From a checkpoint of a small transformer trained on Wikipedia.
Architecture: LayerNorm before each block, learned positions.
Each number is 500 + 25 x the weight over its row's rms, rounded and kept within 0 to 999. Layers, rows and columns count from 0. Numbers have three digits each. The size before them is the row's rms in percent of the matrix's.

# layer 3 MLP gate, 640x320, rms 0.143, rows 591-639, columns 0-39
105:499534504518524518514512474472540508494520479511522535473515490493465491496496517531528456515484504492504469518469454529
097:489493533464460499510476488506497530479505475488497543473550531534502523509494462487486456508476477503580529503505536545
097:531525518508458505485486484543474436456529512521537432467537558546501485514478501500530507483479492528480469533534515491
095:513461471524484512461539520516496523461520519524472534526499530504481492501478501471472522473475464517496481487486541502
097:549479530552505519506476444499510465507532506502507467492484522474469523516493500483514539514469479487488471504469494489
103:511475534531497515482504488501491531508524500508520490507443476524455486479467513480474522481537512479531426493522515514
089:485479517455509515488485476505498554477499499516510506541461445475482473444498494515522503512504450516493509540517510572
098:569579503540495540502504470494505506493493491475466480500501551498542485495485508483503546485483506496523482518520521509
101:535449516497472508532519515487506510475501483511515485485454511507493528544471487484532505573512505494484506462515509523
088:520493512511494497494497488469530493510524471488499476519480481485523499501490517513510513487543533461484509464482504516
095:493496495530506455478505505505462512531511543494490479470480481518488524452490489461487515501492523544520479510479482507
095:469505461529452489507521508461528466531513490489509509516550510528495526507445490507523515515461515521481469473491497480
101:513493484458485537495487489463488550473508525476480506505539514506490503547526518444526498516512498557491490491467518525
100:515481499475494512479460487522509517471493494514514550508491497492456532501451511534440496485523506489463486508491536558
104:465472474466472492506496503499526523513513494519494479523501519511514486465507484486533478480527503512534530491498537495
108:512494484531503526495483446503541517477528523494539533556510495512481495500489451522464522472521497487508551462503459510
091:547509508489489537501481484516546499495514531480495497505460510467472510474477506491488455542515471481502525520490456522
102:488500525491434516494479500488516489484462518517479497538487465535471455501490500460516489515497505507478482535512457530
098:534500509536532466479468472507540451551517468501445542503503526499518509519463492497497472511495506505501480497506543502
117:512514491489492523476503518543568458535503517514482472491522519516518482493453519484448525496484494505532519524498482519
089:493490491525521516464528507470527477457474538503487519496475550493485510469503489489501516502479507519461516517502506517
096:512495511512535492492485505484498429471488510514502500483483475451458495487444544496523513516484492532520464476486508527
102:510511506516482547512508474492522501525454487516530521562511498479503518489463515473388505476507493499461539504490511484
099:439487485469511508462422508474543497494511496493463513525490468473483502481506451500509523501472524452519494552473473496
094:465446465515486479500476434534511515498531527465491532506526550522512477521481540486543531541491525485469476478460522422
095:501503492491516491508493477498508507453512451492531494501486524497466519517487498517542530506548510522461543521496510489
096:499491480517510496500523502493561476458579474481522492510518485545454493526464486484545455505487498500492490523499504516
092:535511495491479471503490535517533506493490494456483463464532505496501512536501496508518557507511499504544469552524488490
097:479527510501509481529496478516493463504500461497513464514549544519476496494497468511468501551495544541494488518471493543
101:478502461487503497507514460492533489516533519502494486459506472465512541531515519477496570507492502492504549503531491460
099:518479489493496510499520494477507525467534508489496477518496484474498486439516473543450462527552530537503498492474492463
100:486497524488521551494523484491453478518505489503516471520504504462495535519492492486503490493465481455499498474484512515
098:482505492483535471551531460554502468527506505486493479485541511485504540519513482497491501529524510485496519444547504538
101:481500530527532475520467531515468483483514527452515540484464532490514530531528466455491547520489535497466503530488501462
101:520469489476503545500498462480493512475477477464523496552519509498437539490513511508497501518517477545551495526486523504
103:460492554492507505514496514515482490518498470485489503564516499530504478502523468504484471491512480511489476482448513481
104:486496509480496569487531488502519473471506503533512510482518536517523511524499504455508517501515517489522530513501506522
105:522512558474531537553516459488446497480487508481501531531513488507510518478506501487484492504455531488480537497466512506
102:497520523496518505542483484530478525508531529507497493548461523578538467486497506511504489520490520497478510490451540468
102:466502498479503521500453494512451511492523549495485508506453543572554512492510458491514463524482555503479499507526525477
098:504527445512486533480493504497491482487483480519503499535512507472470485481478530458534533520485532532484491501479515557
102:542518513496499504518446507531519517484513484430496502491499494502503507502503503503505496473505456498533477492544519486
105:493520516511423486473516501524512516513464481500523495492524474497462505500503514481508497514488492539439478497544480489
098:486512556509542492462491524519506512515521467511495474510503505488531496507518501514484473502441489481493475529497492540
096:493507495503511522477502477493535495470516512569482509497470491473447497484490504507504496532514507501455499523462458565
095:513500502473491487528517493499492505471548507494497489517548515461518511559482501500535491531513532468493465517525501536
100:494496493463493530513496480481527484527546484453506495487478519506467508500483526452537508492496507508519538511474498509
099:479493500524476472487495477482455529502489480483538494537521510525475452476500483478496481522477534500466503482472430500
101:501456518557517531469563474487507517517515489487483534546528507494475508506504541508484513493477478510466467503478461466